config.yaml
attn_scale: 0.125
beta1: 0.95
train_tokens: 953900000
steps: 7278
Each number is 128 + 32 x the weight over the matrix's rms, rounded and kept within 0 to 255. Layers, rows and columns count from 0. Numbers have three digits each.

# down: layer 4 MLP down (transposed), 1728x576, rms 0.0353, rows 332-400, columns 192-287
# up: layer 4 MLP up, 1728x576, rms 0.0387, rows 333-401, columns 192-287
down332:123150124182118095128170126196096125167104144182190102118175153155136112093135113140105124088130085109129111129101131143130115108117114114138141132113105147216110130107102124107123139075134105109145144151106142130150186114165060127150126133101163163154133102105128116117167099140122066144
up333:150145127144158188127125158098090116124139185148141153195134074086120118074081125119124079130155114152058093114137070134123101147066079073214184084119151176138159139149111135102080119118120085151122132129112152145156081136115153100119089154101134176164120099124196117120097108131133087123
down333:139143145145077102183145086141156111125093137127063125144074107145198118104161122110091166167115077131132121175120146109110133120181218145121107185090090075114130150066126182113135147129129144111144122133144089132154117113126132099149145074113159151030151175185071110116154163130096156122
up334:096124134075124158144156132180109105166142099150173119118121129156062072104150048099131066093163139096157104129136123125195135105083168145185108110134193146111120126134135146128114099114149116136161075170136108116104126092130160144131109133118137160097113082130151112134138087136109114098
down334:126159175196128087128125084114111139125104114061114123178129112102117152108102183189086176233101122147091103124192109140114110119180108132122145128142098074144099166094104122091138168103172135121120132060123137129128118190104121178108139118166162108125112194164120154142154151124129176160
up335:172161141058138160139129145169131108111080134141159091161130149140153140092124129076076130124174112122083107125085137122167141147151215172150162123199116142082136077109071129121141065068241169137126095147120103131133173130104088105106094113169088066135130131146210123122177133112178147147
down335:115106150079158137210123079153144116149135150127130109105073163095152101083096119121135155138100127163115078120127097118123129110126054134137097130117154169125121180143104110133093155105149100135139162127123161117134153131124179117162121097090170171136159137176119108108110120135082141118
up336:117140081086141092146115206104109122156151081062120208118095137161114104132157104114113155157106104152166120132141116151104149127079109125093094140138137168109141109138110160097111130102116085116150157140144192090107103088131125089108191104116102104078162140140130106146140162128110115123
down336:097131104128128169125107105123148064087131116151137109115169154139083141107119132136105148086145132145083191118168129106187079091088147068101129112105116090152078126092131117197127143089175182117112092125146086115179195091123121085165156100123149169074114152161140137119156180178106129151
up337:109138178111106204150110160152103129082162108100069127156113150074147159089120153129176095132125151147105080138122090160169076147124154124141178142174140147060173113180080102155171090126178133174088128127108123091144130141060118157185156082092155122139119194080132109169130107097188165175
down337:198130108101158127118093148142114145176065164102179104092140124154123128156165176112136098101137180097141155125103116083084157131161122103135106092050188148135100118058128146078080128140092130128146160208152110142147147127145185095095135170187133157062116059124147066146091104090093077124
up338:187141178104139091120166171123109113151139176122118158190174100094143122127102120114131122112162125137110090126148146110179159159134125133144137088125095127079113096171040110144119126126146172175094183146108102132179133132113111134165086115154109121138191083102121109130102166129200150102
down338:140126162138134133137154087127115146142089115165136080095099118107182106120119080135136150154127116097147133112143141159104133118141150142150111120112152124171043138114134058126108131066073131068121130137115161162101105149131112167059098129150135164166082141137183136108143098151141157141
up339:116122136165117109104100176065104069078062155101100191050118135124088111162106170159136123155141126172126101061109154146086120087088156111138104181107083130050156113167119183087165096057119100200084158068182158139181112089105203121118117184118168142125126096118139179128145096048098155136
down339:227185082143108139162198055145159126118115090158120107150112153186147122139141127075070112158151133107105128096155104230095139215184120109168153090180150077182199175099117063118118145111114147125144151167131082186175131116099076128082170027109105120167129170230095091122132166193155116115
up340:160032079098109161144110119079157079124144167091132108148105063123013140139105083149158174061117092081152134113137095149104172092103132116099075133135109088167135136128140141108098129154177122125134128147188125130130155113147138130118074153091101144072168164091135147160091153092118112155
down340:094173139175095083115148129188125152108122148138138137148120092168139132159153147181117110136101095185161174167110122143153145121150075158162139118129145153112161067203129126086135156221123135154169142136080187133121078118108143136125132140102094132109078086130133142085161150074117162097
up341:103105116106136189168163154136122070113092122167135125088177132142136083091128136096152107182121134109194128135119140119127142094154126177093100158151127146127101255095167192060137130070128098075166160148143115123142122127059084120104171129115166142143141088174134130155090151101099140179
down341:174139150158157120114142143125127117092135106101116080087083075085153136150102053085161140139142078103156132171176114204129179076189154170185151086089115147227144117107125115039084132135132156112173139163124165135117095104113122117114147105073107115144098075091103104148122106163140182097
up342:035118121099138147187107088148143123155116113116128128090108080115113118076129099104165053056161204125123093115123198149086194134102125108133198148121098093098116117108078148106097059189119150070119141113127134104131147110147123166108083080108141162116123086162191156144120103119139065130
down342:100151148167093176087124182104157164116132117156072136147158141117116081132137154125139157175117138176132147095150099160062124094124109150093188190109184090132140135118122153193141208029107133191078121113106116099126177090158136110121160100188089109118113157156132171138089128144114132181
up343:189104111127129140153125138168187123168166127169211150077155147129113063101098161103113139129080153116162146183149145148164094112091210120091115098179112109144153135161102081142177080142095103135133156100121182105113117101105141126134135156161109184092067061125153145092126117120172148179
down343:094160151156118080096137085154131128124107121079072104107071110114133166141160082147155083133127150115145071086180133110138100140184102172155112158145171121137131109144156151092121172106160104096141155204112127119060110152169165114136154173202098125149179185131208153150114149125128096114
up344:122110137144083167138115140117109090161088106068111109171152133143075194119133208112192120101157126112161091121178133155059155151107168130145095147131098064111119176170126164074093141191102053130130114121112173146097076109132107101148111137025111180168108140103138146116141131146143137093
down344:121117164156128130122114089171090154081160137125096114108124133089172108079137068093164148143089128094111137174161121068150168127236120177093065119177121123133111176120140131166124164182135216094196145130150138082181090075076139124105095148137106161094136189144118077110152119077074115146
up345:105181154181140192124097118130199104118066108199106144175124128166120119110141105105129145145138107140076106152102109117087122056085089145154176048169075141130189203113089131095136103141131150111108157126099123172187105102165099098147095115182137169061090124162097156155119094094124129134
down345:168072109168126135071109133129071142142152151141152088140147169153162172131115162125169153123178107112131089159123148079140131157142175144126117124088104117180086087153145093132208200148091117103169119118185159134096191165132146133092073105152121103169191165169140051140123103180120145159
up346:167154094152146083149076142158094129127139134120178110164114157102115154070148165110145150112126139101109100053110102166105080112202155125127137124082159171080078101108115072210156142117120117076121118118099114104069090152090106108167128125123105153155087162133165136120161141148121116152
down346:078089163134142165090194112100159114132103095119063119081110107162164144158088167097089079141116117162147137088123135131124102118133094093121134190170099135145134107133124166121152103156168075164121145092133134152189084083146134131089121144111135110126173120114113184124067106119114206151
up347:178155090121087139155114173126104113119093113175144148113078186170110115200112135091057189147091121092149148186129126109152103150090178065095136087077108140158151106154132171149153106153088181106082096078150084088134081094113072123103111099158116148135089152201090097116104120076104108142
down347:111070101158135109125118095177128156145125144115131185087135061070129151108146141104148093128130161155124165067135088151172149192184094126171117138150108174151059127072076129175101170133137066149153181187192109123156099141142144185074086109166129125098130175069199110153154131116118137084
up348:094117112134113113141132157144137101190149119133142114189131150108106085139118136114146200094085076119136113155173163143119115134099099116148142116058124125118185165159153095177116165050156111163115139156131154073167107110133115080134098160122147123102149140171080139132130182150122160157
down348:114151158123128084106083128153117110079161148137131189091122157144140096143103107102092106113114112115155160136096063094109150149198119169139123113176081163143093120078082080125129115159130114141184094132174116167139144191151185159152122109110094127163129135094143139170126098131114093139
up349:101157134111083158175114112108121134069146044113127144172125125172120155119121072116095077091085082129187150100140116172145082103172140132170115133151183176084104072142097128155182109115066141091043072189164128088168150145115096088118163112117135153102059151122086162114156169155123137144
down349:104120085153156165113133153134125089141147179142121054082187125147077107169129141146166174125164145126091150131175140066110168132081129052099095061122110088134099182126139107124109162088102103199168090095152111137103140119107102166124114106125116099154143130180136150116163043092103074129
up350:118150174106124127115083133152112112097138120108093061135172152141120129147197174157143106067087144160149094158153142129117108077110121082169130097147144150124130104108144073115129137079114132092181102102090107140099104150168126101170175117155182169100181101161082082164163131132132140167
down350:169142137129147137162121103101129162123100106091129177139098108119115161099113112152145176140164104104116173106134125114094168121135137162125140126164129143134146110164100130163095165094121146101065132128132167085142103121126129144073118137065086167139081151113161148135141146083208123133
up351:129080140097141131207086155135104144081094117133135096086119143100088091090137110114117073128167154142124085096120157106136097119169162117107110117101068102118102100164116122158136118130137197198119121109185143054116144120144130125138188147103127137175128095168194087158136125139164204190
down351:107138148121115097070174101118191071127164127138127131155103127134142109120116166129102146108138118153168191163153091161179132126124161128129125184158143135129116179125104183070131127108098113122119181141076116137134066105119132121119088118102147129104131161086093193114145123093057100082
up352:016155152155116100169118113158158093136130140115193092102108081179091126128130145064104097089139171157164126061071144162133187165128143151118075155153173146111117170151103119191155137106088131071170144067096167159135105121133145097137111174068181193130149071168078103099124134175163178154
down352:176176104156144051126161136152059173111159109107064208157134141158095098137148116165124167130115165113117174191198102144101110076166149154178150066144176173087100101170081120072118095102199144180141159155156085131101126119043137178152101111179113154095108126072155177160155112105086113136
up353:093150185128058157117091154152094136114116154159115137128111116168146110123123161111112107093191169123091144112136144118115162126132082070093136150158136092080191112125161173093106090135146074143096166157106150181140146130130108162123142163129178110184149127133160153142077148130127151094
down353:151142174096137116152142127166134086098143122104098130169144159109122072139098135123179167152085106149143140124131159113156145108110136130091104156116153132125109168129155116173123147116129159181128180086105165137147134142158130116124128132186120096082071110126117090161178157078118146131
up354:129136121101175149176131093149104123148142155107125149092100087090162089096086129134119137127113085122201104095127118143126149143137089155139165156069136182092076110121127109145106148111130105135126102167116098029126190140156107144148132092128170164111115105148208080164088128125113138122
down354:102104130122118134123088130148126132147134114124106108148083142113102145161116121161131132103146119141112122121142153128124067135148113119102088124168098097143137108138110124124149133121179117150145153109097166113090104122101118159109144132107130140139165142166101123136169136111152172143
up355:152142073181145117117166125202184127176105143125160128089193143141131120098168123102142114140170110143104108064104170140127080137126154146095095121177097170133099174131156147120176140136188076074089122103079151109065190140135174155110107081128111131170065129164136113145098159131138183140
down355:083049195146137138152089132079165106083067110187044179158137120121157110112077116151158225130125076110168122172170094108132166082065129138146109154081089105113136166115116130068185139081107153109109139099145114106180110117149124099147106106228113156054142168145113176121119112124092182145
up356:131099083085090147135102053130091055143094117095123145112143093109078136125139061104172133106156161145146136132104122109149136107140122139157130168130090138092170165166147093179093140110130089078156132096102119066139144137123091142105073177124144169120109136171119160161159178095075125110
down356:098165107089148120088118186108114107109123122121103098089153159185111093153107180141099132140071165113119127122125097158206122172129118175133144062122129103131098103109111159087110113107140122131107149124103092117118139075130147051133146142133142098063177118049134115165092091130151108119
up357:120071111131134159132168152154135112106104098132148146122078097193075126165072103097156074085062177103142097128155166119105106105144152122136060175147159111112158148159152120118081104108120189141141123107111106113140104140164101153148126116037181116124130117136079106114147145121109099146
down357:133166166105099093124125165118117087150123143131112128143091145099160105108164106136112139121165115155110137122090132138086114143133057173105195125093126155113105145105072130107129125145141099112117129151133173174129187101078121115114089091166143149135116166105160135090091089115086099161
up358:136144133141089164135162108121142132119169119202130150147063104127101081108122142092036135132106185170089160083105113127186157095062125114108110167074154117103137177141126133113178133042132191129111159064159111055186122111118092144082110121111164112108152080122137119092118081130174119178
down358:107076109125143074128048158080134137155109152086143099100101099091122157135087127105184113120044079151110081173095175166141157149187074198187111106161136044125125126174147091109153112183162109115148120096157133120131134165062151076148100145222089170140102104109113123123128123183094066084
up359:125148136130167187122141127093162118060119142062103075129159091103100138112134114094185125164153113145122150118155120105175148082081100159162161149132119146113097156111148094177181087180123158091143132133076162099079102189124164112094136099139098130105184098153153197140134136172150123153
down359:159090139170113077124171062165076091182137081160190122158129168169125175127117142188082165106120109109104085108109171137108111115162148154122085164118101186127140105141133144108108188103117184125101166103148139162116091085123142145141130127126110098143118157069095092121134163075120135084
up360:129126129155226152108133122166150060141104127163137191154118130128150127074124138109125146132160153153219147169136070119105136111083117069102141086107173185107134143118124090130059167143118164174073078083136119161080168150116140137147124109155128072117133124202097169153114126060110097152
down360:133098141130110123076116124130087121036142111152139123140105000139116188136172088076125143110120149094070104092084130113105116081106180147125178143095070096148119138177136103134068093162165110147199141165187179126071162199151165101102093179114166158114138115134132148127159180181135156102
up361:136150126119142115114150117129113121116125112123133114100118107172148111148105140136134138105139169130147111125116182094092112151197157156158093165094081119134126137133095144137127101180142136074126162162105101102126132138145168148152157132155122141109089095182134107143141102102103159139
down361:120113150181114142127080148093079118116085111152150133128139123096108124114162083098143132138118146176131146115106113146124112100078077089085185062163151152140154109179177133126123125152092151141164085094137125174107115130170086131150147132084137082118168102144137137115079190178105127152
up362:118147207209151098084052094071117091144110164057175146134093097196046191149173138076174136027097118135118094104125162133148141088162120191138155116080056092125101127132141129152182127222134127141094133139109170143127066144094100145091144191089146130093140140123141199123152153102085160157
down362:094113116139132125138101142155074117112138105067178125089134079141075203155156134123147191170054155184135096162096067093144137126229190135105090106152103168187174099112048102069148128137154138114142112140147135185104190169153151124134109114102085101072120160127081149148159112119114152158
up363:144116133159134127137157108178142137094114127135121156124113135176128082159137108129154145158107153091169144078147103127164109170122110144105151083119141144076144131143164149135132116099199110161093161084071140143116127103132132085093147180101061110133109109138173143124135133127162098142
down363:142111144116126172196111109160169120162183166150144105142110118117149104122078115176096119143190127125156106095106106104093116138161140092144121136177161180147167129144138088121155105096114147082165128163117180128103110137109122123146144109078116174090170126129117106145138102157130151122
up364:126179132136136167199108160081131062130062137121135151131130098118087120091083090036195110114111105204124110162108145173185177097173134145169181094125196113208145116194135132141151099119087093141144172129147169149106102117128183084119090107120096143093100128144187133094126093082163112129
down364:137112093089168151132084097159134157201182130145087115126090153126167102180171137120143085134161135110124184101115112083117154123125127091071126184186093091077115152105102119158148096121124124114141113062025098092158184142125112125110149169174090198163159078129104179137138163158117157180
up365:059116106137075161152089138110133124120123084138088080157152167100178168117170142096135161083081121140083082076108154172128185172164130137103153136119172168102129131146144109169156136111074103116106100115144105156082096106126115084162187082056179181103152127124136115183147164117134100142
down365:113101155133175077076127116159090163107157178140122106117072112095093117143126108100059095159150061082161112223150039086057105117110151113121137107137124114165129150116127226019068087133128066189156172130130117106172165144087124089149100101137106136102152158118106161129115066134098175093
up366:107120161157120150140080123142130104169138123138106118149131120117151024120108161163109142115136146079155095103139196100130125145094113125138152072112152129136113127179182147104124112110095074111097114110126119094134102109128125113137114097105120116109102130085172066154113094100159161133
down366:125110148127116114194101150175130079179093139098117091077123150116137128144160079148096178129146087153111148150113043145128117117151151156172083131126129140162212121120137173142125120112101167146125099127177146133109133085180161089145165170098137155082108123140193137117208060153099117123
up367:089117132118169166148085175113156126112179091138114146135125114111135128161129127099124189054117138145095145092104118120112123097039097108114142143139090199112070172151182133135178086157135113100102137103065160037091185149179101131099131102150078119080119149133146111122107135124165156162
down367:094119169105139157107146119089113130083083078130122103118167159110137132073135122152150156158178154091129145181083175130103105129129164126121151098131120133111157084155166092147082140102107137161134125142104137150147136111075119167086119139093107130160138157170144132119097119147135113130
up368:078133132145122164168121147148129158137131129117163130142146086141116141128043147135156159160110133161092135095102114094173149133149035088113147113115129143150104121144169103084129121132100068153097110139091110120158186103205062109072146088154124087130069119180116166140065069113201133122
down368:175140114115133102180146136133131102127191141097122159134065193086131098112117104131127185117183146133144084126169088134123154181160146105111076163136117162169108123124141133123088136142099140123132183101149186088136132156078170107109101110149113106102179157111196101167125098179162070159
up369:192117133134094193182123107142033106152162100166199163128181119138131146077144141145160107110156168128085153105090127172146166105159101164087120095140146125140142170096083105180163144136154157101056129135134174136142135089150124115091121126140141142033158160169161116095121165123123146079
down369:111128127094185159141109139118181117108113117127123083096123157161140108114091124119133152158135125188133121171124110116126122121160109120135160091121148109147159130068113154105085142126101165082188155129106126089104111181103098115167183117143151173165120148132130184169120147108143152107
up370:094106085122116186129102136163121092107136157155128100069139085096153112071070080145150118158127125094140109053189141183108075136055136091183140033122114111044118107178150096136139115081179142128201154191142114201105172171130100142152114131132135150149113121079135119084135127127154171179
down370:113094153070107069183094143114126148175111072147159180169151132155155146139116117116055123129075140177127140196184117087118162169154113124100180177128149172165151170080149140106055099169101140168105138091145133085150116081147144059159099126101128124112090167119132125144138167131125182083
up371:183062123132129137122084137112138133082119123167113169090077104104129085087067083087147162104038157178099104133159115072140132125180137143136168105160208138162092150141129086095159096124163205117140151163185119174143175112084186112126091085118186106095062138129134115170130082064062143101
down371:166171127099126128058193146154123129036113142106159101146165104143149151124148168111117107164149134042151154114103083152103094106110210170117108108083042177117139115070065176127107164119120111150127151082082114108101107113140111111105161134173082123140158145111143169094119107135179105169
up372:061164099157158145100102190103126062132121115123131181110107066137113116110102125171172088134104141153163169099177089129120121117088055088111151164197109119171130153147156207109142163113183111160119094162112184083155133090116108104099181178070152104152161077134154143092146129149087129180
down372:131117118127082083136142098140125129112123182098089152162146107151159158156132116116146145129124112075113108127109124140119113168146116146127176107128150073129147140068163101109128102069107181117091196093115145181143148112130097103066115076183094140093101160110121142159082125167188109161
up373:095110088101139144138103158168098050145094148137142123130152112125161185115131167040119138112129181149109135102160190145101077125128127121157099093145197171143181111143131075154196107132064170130138082111125112098100113103142114099115114131107120161147166108202145089087150165075134206142
down373:142160186141131127121160113159151167104078103132096116162135149111160106149113092173171071102154083147081134156095112122169122130130140146116112117131125096084184132123094142169074085135107129150123107148079186128160187116127165070082123105146128171122129134120061145148126117118080150125
up374:102155172130112152183151155189092109115128068176092173134090144100130188083132123129104045095255058153103118111138091191169135130142097104200142077143155165109145159146159097147140155127097126136141136135120120149083209143147136133163114172160135119134123070156061178133113083142162114142
down374:129116140154111087123128104101141173184141150090134124173179111130189080171156087117056148153030153109107130164106117109131128189122131160107040145107116112106109117102121116129134138123142186162112174103084159097137153129091129105100073124143154141150135150093169091142105165119102147177
up375:136168161097129107141140158131128138185098085124108114109144152106172193119156104123135169135159164128089088125092207124098110103139104106125077069140107142091096114131119147130153152161120107103154146136119143115059114131162174083095120166108145191104140093202116057139140109110161157144
down375:134096077188097156115088108134119108077122142113169165172121109071103084111120152154107095106128079128166172102136098146130119119131190163138160153103131125144130143106142097164106118106157135168107101124110106124158107129103080149112117154152105170106114138092160217159114165126142124123
up376:112052104132102150154130182124095109138108071154105112129148117166127149090180131088215171137124161147122120139154197154075113142134146099067169106129161120098182179173166128167179110152084121162133116107148163135136119089145113148087114135088136084182068167139142155122083157120175137119
down376:115103119113090111092107106131160156143205182112097108167120102148108188195037123131104108146089149100148152094187121107122109125182125107072132116104082146174179147121143153124176079150137177094147136105096152117090121113106143123117104102130157118094126111196108095186149101165153116123
up377:151166132119184111115137127074107133079132128147137140095112109110143089177116059157141147105127115129155097126103158116049129076092086140077140119099191083148095174117136152122144041121130117171097162128148111144152138105058201089075103145115136126101159133145117147089102126109136092182
down377:069065121239150088088080151164097106170094195067114127122145148135129147151148141084183129133158148126083140188173150095112170164146167123164120124088100167132166113125081168093143195168165141103165133108120117092168127114144091101097077125120115109094047133104114168136182132118096123125
up378:134172109195157109146139142082151094158128095116191176187163064138142104099151066119145137127084140132118115071131057107116131097063144107116114113099101138095117090121105145134107125144126109189127166126158195123180066050150157112151109177098076113141128191169160134161131087085193145148
down378:096120125155109183140083106140086122112135138163131114147158138072138104152128123145155102088170101110113163150171159116123138164171152129141104132069150136112135148157160112159114121140150108051080113174142163123142170154139137082097171087126141138120116134125120146133100158168116156137
up379:119121105154093145091070127167133072053131190095101122116156102078150108086087158142188104159086135175131116134200057104114134074114134095070172037168097170112125165152111101152099031126089136141147095087141156093125143148102063033103056174182110075121177155146157143144167143082207168180
down379:122074118133190103081113204142178159092141145148128157158093150197138118161159184168099061192091127135116144141109106112041173145143124151061137154194098104196054191112142114103184184203125153212086102062099119189109145156149145169070128134222101035149131070090115148144093058094191110212
up380:149151108143158162155118099080120199133114085078105167111124095131126096101145081119154138094110131124133151140128181092120124083140111152153124155090112082045138086156143144131152075101093125160126118131127103160087212106115206138161141144074101182053189133162163174115135080051100116190
down380:097120153131104132077104119137101117090124158161115076124133131156142135145086134146090120150121075150151072149136109115127103179093136117135112134152137163219106168129138075167167154089149112059097140126103134082137100125148100126119127105162130100164105134130130061121140117159167150028
up381:163175169172133110113189115098158132106101163147216111123118095115131083058114121163131092115096167071142087196111122130097141117091131141106123124082160061130147093151105173179218133159165143180145115164141128103124092105178120037087219071115118112130122173143138144148147090105147137167
down381:190167111160140135149068120131147107113135081188078064125157134147146139166136140126131198140177088095119200150174145129184083145135166130099143154065129155082074161123112127089054145061075096087134089105146119127176161099079078148124123218136154080114115118124120096150101116073144128104
up382:159132120107053123132113140114133135171088175133081157178097133107164126108072098086095080143150103158122097143108149180190114162141143108158125154137149097120123141146147132134123113108171045077148104102110121139088132144120178130104128114163129134155121139118121143136153142119137127143
down382:158090169165152165150149113193124144156106111132130147097139122221113139111119154167175119108139118154129135116143064104128138119135148109118187066103145151123084185110090067120112173147131122144133137162082085086172165163109113121151122152102131171121115104180179096128106094136082122174
up383:088124184117175120097077142155143117121097162072133110130128168158145133152104100115165146138179128164152132144109108112163108087082082084146135124111125132148162068157097177114136149056148175143153113091145105123132083109137140183153177147111135112129115115188141162123138124119143121121
down383:165113139157089125143101150147072118147168133135090109099106135098086118160184119089116146127142108164143137052120108142132113138124166191159148116123154155116093191118158112159152163132127080121101149138088169154130186136144075116135086123110086139145097176076152098105114162170112137087
up384:124089109105106120163173151121159132143150136090154186163098108108103128112140097099141059121125133141088117148120154132172143131104089086124179134076120185115116132099147095122156140078106159128167103150097130080129123117162085124110193140108110133124060148104183138141146129099182206139
down384:133166154125079165114098136093127099154122088159099131146133130092135193116129181161117143085166128140119178097151159126123134131100106186141133159130128079130095078118109171114129113139154124096061149120170161146137129158055176095110098142107148107113178125119029100097135088159101065098
up385:164092170106119134171092142066108083125154133119115099149148194130152140106141143072183171132123135133119154128172164196089145195181194159156168122175132117109141048176149108077177147136095118065056112160190165167133090127125113126125107108099080092113165120107133140112170226164162175151
down385:173144154107102126107124144172129125155082161144159077130089119189181106147129085094146090102109117113165136128146141137132132109100087153076155110141110148090075106096158101190070166123104090152184132133052081085148170174122127156118170124176112139105088147091127166107127121053135105079
up386:103141084062112141175106130144144124160131125166158137180107098090116145133122075112148149126089098133120055125146113096108114239160122125150121160071083133107152131147133106150077057155108097104133176090092108172100166161165125168102137135071093140114125117147120114108122186112160133149
down386:151133130171100107107156167117124142109170123147134105128184093181101186098123098134129165105172128152153192155132128140133142002118117147103092117114163131130132128122139153139184116138138144163119099147194179113113125117129092083136134129137149154131185139178120081120134140112127145118
up387:143125079150101115144112127149138136126178121097104153161122113111166193107130066149190129112118165136096152134100115113133156145134163126190120085118108117148157097176080177125193141145177152105135151074116080101109106124151103141067080102102077156126106191156155128173165086126130089179
down387:100148146117176125133160096104159128111130109121162133125105149162124100172104139087121079142191111143145115111089148136097139109117100109110136123094168181114090120080116060124081172136116083161098148181101118227146152137156118165151106131100114129140115113134125112103166155127189120100
up388:139180122132137135154169160128123055162120109122123168168111152055144115071154116184075123128159154143114118154121150145120167183114128126111220120079103214151087168138132087135100110136148078139145158178092110087110155142095101102101108160098128164129117106136184103093130177156115141155
down388:096095122115158143127096108110093155101107123123124094166112127143106159168123163137153150112138165115169126066124083137136137130128130124094076162165110061132116128083175137120113100151119150128124167146111139095126090107148164125127186124097156082131138128107110109094142137094136108103
up389:102150077143105152142129155095123117139116140112144149074126109125106120133120180172161117121098155127126100126160136138108086131126146120125147169136137154100085140172087139096123139176098116143133110172174103117085117136110114110106165091112092191126089107122124078169157095094152188148
down389:128120161175066123206141079160106156148093122142154159076184146096174167129114107166113157147116134102119118113178079160163149170149133133121102137143116132146170125135147093097124130104073176101152149118167122130120129103127113136138106092097128222075147140169137159128193071166124161085
up390:169171101079101111130064130170107133102177165138164121126172145150208145131188132051109108145145172098167101170092180153125154103119152119077094158052116118067122166126128105146124144123064054168110101113152097138110135157125105169106107113078151140126065225147115142121167148130146179166
down390:082136131105204133144147154082138092185124157097148050107117160106098094109087124131170113136115090150093170090129057080118139134133134147119142114157109132146153135145132167124090092140169193044137113151133164115152188091162147127169122155146114130097131097114149153155050153092020119120
up391:135113161154114104167164122167093141126171081199161129094146148112157130132203164171128141113173125178106084072179116114139201124141117080094210155095124140103131178149079169126052163153158134101141179075148169142128169128153104170102098108164130130129149169185162087101146093078131122101
down391:146131109127107124117104120141132136114164172097108145156090134105086145174096072134160092107114106065180153147086146150139130139150104136180084079112125117138150114100146087133187117127119117170147077153090131113190116087117152100096120117091118146149075124100086198157151154114116139205
up392:101089221142127151129147118145162148061123140072107130153057175131101144094131101123180130123161144185172127068077098184095165142155178120124110109092154077125080124117139103122136133200206084095044153106110108127125100152076099091171097155113109169177116129119147131159128108114109130181
down392:068134077117117146167107147116077140170116139145122132170137172111139092124137128115154103176130037154073114111119124135105172124109119090111154121148119167081157127177111115153116180139172147153132118162137086107097124152110111160142124155087104184129202173122136087113149154139162141092
up393:170158118151211111131126171109120063136092148151098134073127081103127118118095151147128088132117171141132163103161083160165046136168154133098171134110134138098113180149137077088150176127130156143096125076131107179124157119156141104059129079142090111127104169121117055089117146086109163128
down393:095072092105145118131102137140134180044122134181179154183151167168163176126158072128145152125153142116113094079132149060098132140219174147101091132099070144094130100133139180129112183133156147154183157103113116078150111160139141113177144037058160116095126148112147135174149089098082139124
up394:130084161119165086088072163094096156221146090114222142092151113108071105150134151136188068121139140070173095146122111202104140108145151138148160134116121100114209079143114125128128091119101108108123138136138102150116178088190078150113152127131122082114162153170163152085094205099127181078
down394:175077063169159163105155109157181128101180170181115136132103113073176138208128114112109197119127098114085135124115208107096116142134168088156148088153129117100082175076149103157144189086070175044170113103124139102107122139142126087113118123164118065131162113183113146125147114094109150147
up395:125108109108096149114106129140147130083099142146114118083143140147116133184152149085168078155112100119107190103151109154116112147085074094091132115203167136157136156097110065093112192126145182235163144133108144128088116105163145144121181150139137133211160144102094177142166173142093140169
down395:115158149212153063092135120145129131105159075136124171156123100083182093117168130099071114106149150096133103145119095156107151133190155155128074129137134130132158108155135190116106110134087064085136092089161109095106130141139115129131077142125111146103163128190172128134136073086115134127
up396:155132158130086099192086115138147100148135119142131158122140063121158127067100094114096105192137131131103125118125140114149168146100142143125104108068152195169089122143186118118154105170204087146138124106129131187133142091170154137097139154128104150078135124171172101097122115119157149146
down396:137176104115117151074161110126123115126126079151151118107185176098130151123163104113086174111146117101132098147089058103148127103137151121145125117117155161096142086096137139120139140122119167085126122119147126087172094149134112102128110070117126189108128122129157174094089172144110129154
up397:141113147166177178123110101061139126102090145107145103181184117108139123057133086090201111155122157114136102116101104158105155139133098103075176131137129132121136180108173156134175111122086133159110117076109120114118114105131134105106062118123089147131133107170108205102179148102216096184
down397:165099105164159095082168128166139129123174185097140137034124096127089108127126121178127118169095168146097115168124182149120118113110158124112114079177143153130135067131103120094113094127136167158153180095099047069157167133123089129107100158160123066120118152130099085123125066055114122101
up398:131141076111150156131131134111145059131092058128154180088122118108112051101085114132163139158223166115173155111078153089219100119082129130122123162091136095119071099162105129133115131158117141196149107157171150147124141097135098178123136087154122108123119189102148148160108137094132099145
down398:118121115137105129136129146155115137128086130161135134156101093115125218135172172172086122106115099114119086066165136119120161156098113097083106100140170105104163125127097104128137106081110127122120115147117141139154104156099160098095201077045074108161127146109118159149112119137150132066
up399:123064197117181135122116154089106121074127092125089169135065143116113117189127075099161077091192212152110103095121152122145126147079175114095177088123102123165155140152131082115102071150148070116082153113063114109146105122129136157143128150065079130120028107133143204112158142118112153138
down399:198175134123134142106148109168120130131163127200087180074134149185111192104165149071151200123150084152140081115125112116119167094165094178145088128174181199177117136152099090111170158125148169122136138100138136135154105172185112093135136130191118142149206120138150088122160102132183132160
up400:137134103168156136122166132139136080097110118179148082117094116131080144109105171067134081120138147076113052139119135109094149132106166083185111097160114207111120064210100173051159170096157133168146138124104165129095085202133109200150102184097149133119107143135147092175111087082113179152
down400:131097126102066148091112099163186121190066119112116145141146173137157151101155120175082139088151185144076123165085144120128163126092091172110183143138105127150187145056131080170099093135125125110072153088084071114179122133096155147122116091067103091168125110113101095096171168179051078088
up401:153120139099092103189081142120115066081143148079161091138100139130170153174143119115154141108130113156149128147097179188131108112151082136129092081086151090051161104155162107122197115111142126156119127133125149132149113107125104120096132119101166107103144181121185183137137071125120159151